Each number is 128 + 24 x the weight over its row's rms, rounded and kept within 0 to 255. Layers, rows and columns count from 0. Numbers have three digits each. The size before them is the row's rms in percent of the matrix's.

# layer 3 attention query, 96x96, rms 0.084, rows 0-31, columns 0-95
100:120134134119149151085152142114167076125143146162143086104106129130131109146130097097125120141143133144087140088150156144081110114143086141162128124078128134183119130104128141163110113148127160132156121129126123118086158145111111126149177118116139080159100139158137113156157144164092159130
101:116139123155174127126093105141126136103124144124110085138122126121134131118170086131104102131117115147143152093143127120155132130082062136187127096100136094143144098146142154140132087136102106114114119118140113143154146114129182143173139128169097103098128106190133134137132143173105145145
099:120103136149121137082138130104099147132114121118113165144149119116099147148112093118109150109113096105163138182144096128149153154095162142110098119168125134139148130104143114124175128118143114125113140111102151138158110083122144125125064158162122184117141114107128109113066120087152090119
099:110139104093141143119142137089171077140145152161107125080094122155115122097124121109134125186148120129105119081088150131121111094158124157113152096114140135183124176109103161143138131171126164166131118133135117107090164149146095085144133115109157109110144142136128122131144138145116110125
102:134136112137119096125108116106074174146134127102145114125126153127119146158103150181107124102169110130127126140127106154163111140113160125110103158144129153098137150130148148115166109135082103138101130138126108120145101081119113113093097164142140206086113164109106120136102114102134105169
101:145144084116121135133142137120154115161169165192119108107101132117147104132121111067142088167161107137105110097118137119136084113146139150111100117102141186171088150117114136170115140129116095155114135116129109095084182138146124104121131133095137102124154108133134133146140148143143109134
106:128121112117156127137153135144137105138137134137158096108077142160086116113106123102136087179119111138105108080108165153139097120156109126146108111101143142175126105095094112145120142119148135153144119131141140113083190163168105106180171126125138088137126123153109133149156153126112101136
088:161100167146112154109135135137114107129120118148124141128140121122108116179133113127117154111089126159132122208152110119078156134174094128169166142169098123126120099140159070133110131089136092124107147130121131113140100148103142138133101107133099147140104088097117115105144089097137118109
091:112133143143130105126128180148139147148160141163115101145130144112144094125117119095154101118125135159130147129140169140116139118119156142127136154112053120113115074105120106176122163166116140109090148144139120160103133155112105133098144139154148086155135159111107114163185116170131106096
096:132075152118135130120107088152095131097125119137101127138165120141123114124146135155131149051136156150166150150133145095127150129124099157174162122143136088075112143153137103125104136137097132112138135143150137140168095093085103170109100115127116119114130138112156091104100112100166141142
121:146116121137149104129141108094153103131142162121096094144108143133128134128115113136144131181144141170112150062105170135182119061138131169140118114085106134090121137105113142136142105144104136136148154142141105163113151161128090097155102125100135112130123175175121117142123150124136103154
084:144116131128141111124132134108065087122081132151119113147154104140141131132124101135147108149144139091128137106158114143141101114112083150139142091162128113087130189137115099165134154105097139148165153125162149182147136112105176104136152131087110134118143097160131116115098105115179117122
084:137077098098119166123118100154124133138155122135112152150148090170114151071108111097103126121156194109146146156120106128149169127124129163128134095116134147097146158128151104163130139160126112098147125111094152105162119083122135120147103144135116100102110132123112133069124120095152133100
131:129109160159104083131114122123109147103104139143126164127158140106117132131162123156142130062141121134140139154145143102114168148100127152141148165152108121108113127146136148113128115118093122090105143117150161141183100108082157166072129123117108171115148146073172105128105104135110113121
108:102065109137087120177125188153113116137125117142120164134143111115149114105116126142142135170185162110120124129152110162141166158149134115088141127122132142124084130127115126115125120124125104134115084116129154103149149111140145106053153136081122158104144116112095145123121129160149099145
103:123159111075099101148147148126097154154111120120149105129134119139108125126121150118137186081122146142133086128076093147101180119092166114135137164166162146102138126138162126130134117132126116155125089129110139111131070119118059141105157115130144136134111133107145138130149104082133132113
104:139116131105121128120129127092138156128147116166157182092108143110141126159122138149179118093102172067122108099134122148135141115139123117125170145143119080135085123205152099125104089115122131127129135123130153101120128174124143115103152139164152105130091098144165127107117114143144134103
090:190103145126133125162145127102130138107145119136151134160126112131140129142146108140113120100154099167152149115090164128104102114137163161097131114076064118114107135080120130157114158155119117141126137129112125189143113135122119123122117139094146119156158183176114142115086128147154111159
099:147121103093074157134118116163097139149131121107098139161110160163170101115137184142187158120086152138116140137095118148110127155141126126128128159105125145080135144155078100115141155149143142114145122138119123125154116123105132151137115146118086105119101116122093119124116125117138145206
110:131114104142089111156133143137146059103160102124163095134127132116205140096106179125108138079167130176110147136082109134130132133108134133122112162117128113121126158160126109128106094100127120165140133117142129129125130158134103137120153122134134143135112130102145118160152107111071169098
101:139112085126152119108125121167118094119119154096131155111129088122107127111122171157179135131102086140098094114124104134105111113109144142148059152133162157135153116148100184107132132144146171135095119124098151139154140121107145138139082119125122136081155132117112102137171132166099146117
101:154081113106095164111140147159096144167120104087154104148124099108133130166117083119101141136118128134130145144109108114123129146185092111127126129079155120089172103110121151150127144148149098094149154131103144108117128127102125146190144111149135133134101155101124112096129131097184136135
101:106121163102141163136106166106119144105120141111154158135120150104155162084138097138121110146116150088140136121138141132108132056099117117107097134147114170160144140132139086126104126155150165164146141099130149122140092105163171134134146108100121096106108073128144127136168135132171125098
104:155096107120130183145108117098120075151142139133174079135102098103127103124137141084122101105132115136131135130111083144124143097140103133125085098122166124129128134129166094148088169144100149093124121120092190130152128154105149083144130101110131151149116138138149113136121102154142099112
109:131187164143164134089118113108146126109123155140095145131135157114157138095138134145126137124139131129122094071138137148171119088133140122105150134143095163133126155123175043147142081131135132128106120143094120154116136097145160143115108149128138145132133150103141120130128096155090084090
105:128102142104121137128167108190106155116151126092124139110136133149111142115130096138135151127090095151134116153114163118095151132110120114129117122110124114145144065138078192162096118199159176141117078128146126131111147134118126138136124149159107130119107109109104156142106155145133153102
097:121139133155140145083088117108110108147164159130098170151139149146131172102162129144126092115114144137137164123117166111138129123137097150088127083169084174158141161136142171139146114188109153082106134138104084159120144146123112129138079150102107127126135135134110124145126141147132128113
094:136116167119167129122117141144113141122128136147117154125168103125103085138139134126112195110143165155150147185092124131119128125161123090124144118146100097155163130127138124124102111099096117119115127180127113118122114159159087141155172125151145126156091097143103104115150086168117173119
103:138102114134098140161105108095102150143151155169114146130110169155155139172140142135114118151093140126134135136111122145143160161119116154157162120122107135127125154082082132131112153087155114108172115117124107140139170138108074092116120110088108120175137148183148100129106117088149112140
099:097102153146114094162119163157112137144141136123153136104109154145094134131116141125171102112138146086071133114157115113179186120133115107119099155111129148135081141148102161166113084137162150163142114140146151082123092127129128153140123132097145125138109106103086094141105131140122160129
102:106171160149125113167138135098105098128117138151129159099109131090157135138135120127082125081152165078109108138074137144103148111132134089133135130158111108163125160140162128095177111133133099129077154133130125116127146135131169125120147123135123147143138097178109157141138103132072134109
106:100136158134146147106136143120119103164106086099168134126114123124110176127140087116108087133081137137087174109117096157173130147098094147122047149083128116146128104169141157143129151114117134137119098123141120133134155127143127125120140109127123150171106165130142123118156162135134111094
# layer 3 attention key, 96x96, rms 0.0878, rows 0-31, columns 0-95
090:177118090115088084144125172167136128153135125171163144142130150157092119130132119125138103135160115142113104165110119128123108105132145107105124137164095148106104130148149117122138188093128130147102166115118105133130074147114113117099062132143154147144113146163111122149154107095138162114
096:140131106159077127128150142094124170139127174111116122107119121121111158143093147088119143141137121121101127118123122164143118081125168120118109150156162149134118167130150142077155144161115136116151123127132167141109139093132086093117151144132140149092117136056091097163132123120105082136
076:110133160139165099158108112129128138087176107126152163163147109098103156121147145125138125110109138115157155087134127118192123140099114178120137128117123114152127098116147145154137077092143124147109068119135134116137130129115171152127145121159119149131146114149133108095110194116138126175
117:154122111138148097103126125197169135143083139154150133158145151114097109142135112140117111138101079154123131161132137114112123134111100130133116119156103175120136108160147140173116151128173123139115177110104115117115094117104163181170112172133136127132090098149085141143116116110140149120
080:115163192121111134146122130144128135123139087120141188129120104101130163118119166086122141110096113143175117119139090131134141123131138115105199124109128120104132102150091122101126106105181087121153129104136118120157128143158171171122136101157111130129072123153114142101109131100135133135
107:177147091133107131130129143154109142174103149168161115139142155148145090138088136176116099148117068130112119160156123157084118124115121117158114123132114137126145118129121114148122170139155130116086171121095062119090104129125118107116126159147160144118107120151103160124134120101167119116
072:197170106129128111114134155140107127168113115125118116135121145154147095125076116132126097137099104150108122143142115159092102103113147080137125139137129137132161115131149103105135164119140166124115135130082076146084117185114108110130114170156140103123079132111118144144131166100149100139
120:104155137084147143159109125109106131069164122099100129120129077133124153086129155117092154116112153101157150110087135127157137127120181138118154116121176073129128137106144135108164078145102114110143101137177141133143136130122110126139173096156107125110156144108142138108150149131118101142
110:112150141123172138136109079148152121107128122124086158125109132121093150089142130103115103114111163177140158119152111112133146116134116084134131128102157052135131142165159112147158112125103104110130089132160141146137108141166131130156105104160094124115146093120129154098076145138123114084
090:070089135133136134145116104094129103100117136133126130135136118096109195148161124112130136140127141112141146116119166098148151150132115170134138107132117116128119146102127133108125126132109115114123105152176195107175149078105143144105123103101093142128170137121157054140143114168125137135
074:092111098212156161088119108152147167136127087152120117116102152119139115116133127139133102120084165113128112137098103141086145146124119113137127124149128136172148090161165109145116140158138128074126095101108101120142146128161112134090145170133131107136100134094085113147127112148142134129
112:099077132115120116164073121101124123101142152155140107135158129128157155130157139103120140104144173128154133118116146119153147126144139163109131116145120147118089140126120162123108115100097114113133139126173176085191140090093122138091105135105086140124151161117150072146154094130139135148
186:083117153166113150117112099110140166111144118128109125158161115096121157100182134153131137107129158106152178132152144098143168133127133165136102127111121099097109126118138120130126103135120108106119116145149171121201135100100150139096148089101080142110181141112123092126123103143127122115
070:110099083095150119143085163112117096122159163147118080113128148142138160144129157096113109133139145108111136107120163122141144128127129147134132134139144150128079171129096134105177137117119096139148120148194178106117144067120105110130141097106103137116153133133137065147152127123133146135
103:126138142113141096115132125130093160134147168122126103113122160142160186116151156138095127126124145146109110117149144146148141100131152119091081144160116137118102119096082157080176118116087159157171140168150132118166112090121123109121158114132121137126159158148096107097163117141087143140
099:081179146121150133128153115143163122114157111060143168119119151109159142130071122136125156114157135134159094116159160106125119134131119116126127134104120104100125124109151085110163142161175151161089117130087108117085134154167146118117131141122151102140088136130171117113127120123144095140
105:105136144155143157142094101120111104120096079116095113121127129098078115141153153137098151111164108152154108122120141134078142134125112142087116147114109096086104117158136169091125159139148172109127145138161161161141112127131081150149104110126135140122120133145111126142131121187179135165
085:123110071173126118130132128151142128146137176129153103107100100137154136149116087124122127133116130129126101132146140109125100160130104122124104113148171171183121150138132152138115136114074148148162140130116140089134180078178106103107128103122106108091087124124118082115117157140159150124
095:159123185156104194122169187079123153107129119138140141139158118117130113144107118127115168124138157117131077129162127127115148120148139121149112099099127146145143117101131114105071126146082128112132109146140122144144148147110112103090115094126155135103118145089135125065146112134143147105
104:139120091123183189141142076139127177114091162090137125151115134118148144126150116116168124123122162127133130101146101147131133115086135100138118105136166122081132152128124108117119156163142195108128082141120113121113160138132099088109133154108131141103116101113121102096126116144171119152
093:144146175109128109102092193070143129092143113073121132123115121155126155096142154141132131115113130103139161096120104125133148113100101122170128124133106186130103145123158127149157142114129085154162129088116113144102153101123144091112157146128137156155143121151143118120086136104116164150
095:132193158132144118083184131104130135126156126133134172133132117138111114136122129147145145118112121110146128154125114146102111100114117152119139112110103090171181110114100092159100129141115165123081137117109092173136159145140124129136167100140105117065148125127189146141110101140134145138
089:099111116094161154144139136102125141130152093135134116173124088144138112112165182113152155121154099112107094101103138092137127132138094132106114127101120140079077173126128120120110128154100146179126126128141137115131125115170114161139084107121126128138169140091084133166144144137090106160
108:104113137181180114139136149086110134089171130095130108125098103138149132114125155135135114139153170135141155086101107158126127108127123144108077110096145178082133155140108088146106097176134157146131142136147138152125122133167100088159137128113113116098134119172116129133154137142138140162
103:075097131108103103136124131135146173133153104122118083119167113154102145086128180109133112138180114121112124126119129111151161161153164105109113141112149148088076155137170179140126127160144151080134103137125153144127140110131116142138098150103144147126120125120080117123117101096158111115
098:126134165130119092107129136100138130160105111136109163116139129096114084139172106135113162117110094119162125170130116111135099124120103133187168172131177136153132135127131101133157117117083116125138126134107103175094115153154124123113155104123133145139112114057146100113105147131068114125
101:132092116125092115107135154137174178130126139139144113122143111139142097124142157128135095161119112113130120141136104124170135166121118154186107130112157136146060151168137094116084108126120081084142104100169146105082075110115104133103111105133128131127144120112096141124124091113130139122
087:149110103099093135123181114167143096121084127106152134098152101102141128139093123129111167118134097106122145141130083104104106168141102132120112151122175077127122099138152098152094144135138153095135161143147115097105139167138139127138121153106188101124141100118136124085089125150140130147
092:177087088123103153154169132110155117123149153110141118128107121090126067139099132104108119143143167143128067095153137152150109111156122168145085102168116113157141130144100121083138126134138122120135104164148137129123114133095125136101154143122106131113096172111116131132180129165113139114
094:114150120133128140134126105096125138089138158132099123123119094089139143133141162149190100113145149102135074144122110149112163116171148115114140154132130135132114145095127129060211138133109149114148117127134131127136074148134128127144128105121136124119160088150154111146172154141117097168
095:122104125129108115136122122220131156116132138127105151122149138087123094088157140117100126128164133089124134111124117141112112148097129115117132143113134141098134118154137146172101157090131141150113093122156124113085102104118132144125112112133141131148103144150125158073108135162199091081
100:124144110085124077155151101114099116119153117137168127184109131115151111155163127107126100148104129136164093143097111140089156115089115120161132096081089150129152124142113068132148132079166132114161133139141131161143136139129143126163122140136089137150153098137151098157152112116150114132
# layer 3 attention value, 96x96, rms 0.0729, rows 0-1, columns 0-95
102:150081154140125121161131101195109147144100150144156104111107132180126097175118117123114111123157141189141099114123124117145108145139148131106106099140135100134092108109171125106116166146168092147145103157127141095147107109105139115172175167116118127100132118117117150124100120146118150134
110:121109136125120121136143158137099165137122133136123136145134134149132107090137095100117117089174128107130138181151152130138129166138145089149149137126117115106112085177154118146105183135141127127091084124123135146141150149139130141129052151123126133137130113109150142073075121162140089088
# layer 3 attention output (transposed), 96x96, rms 0.0816, rows 0-1, columns 0-95
112:131112120112163140135129132145123122127166141083141103132147162140137169107117124113119131128149125157154132134088096123141169134083128148162137156151175102092162183085099124130149123160117128125142151127082142073124104095129145114158142126099102127107090126143074131112162113152148092117
110:139132111081120172136109121127117117121147125116097140163142117133144127135108146119106124149109152159140148134088093121191119155133140175080125110092104140129117171111143104141106153136136110139149154097114212134183136138128086090118100126130129138123094121154108149124092140096146120142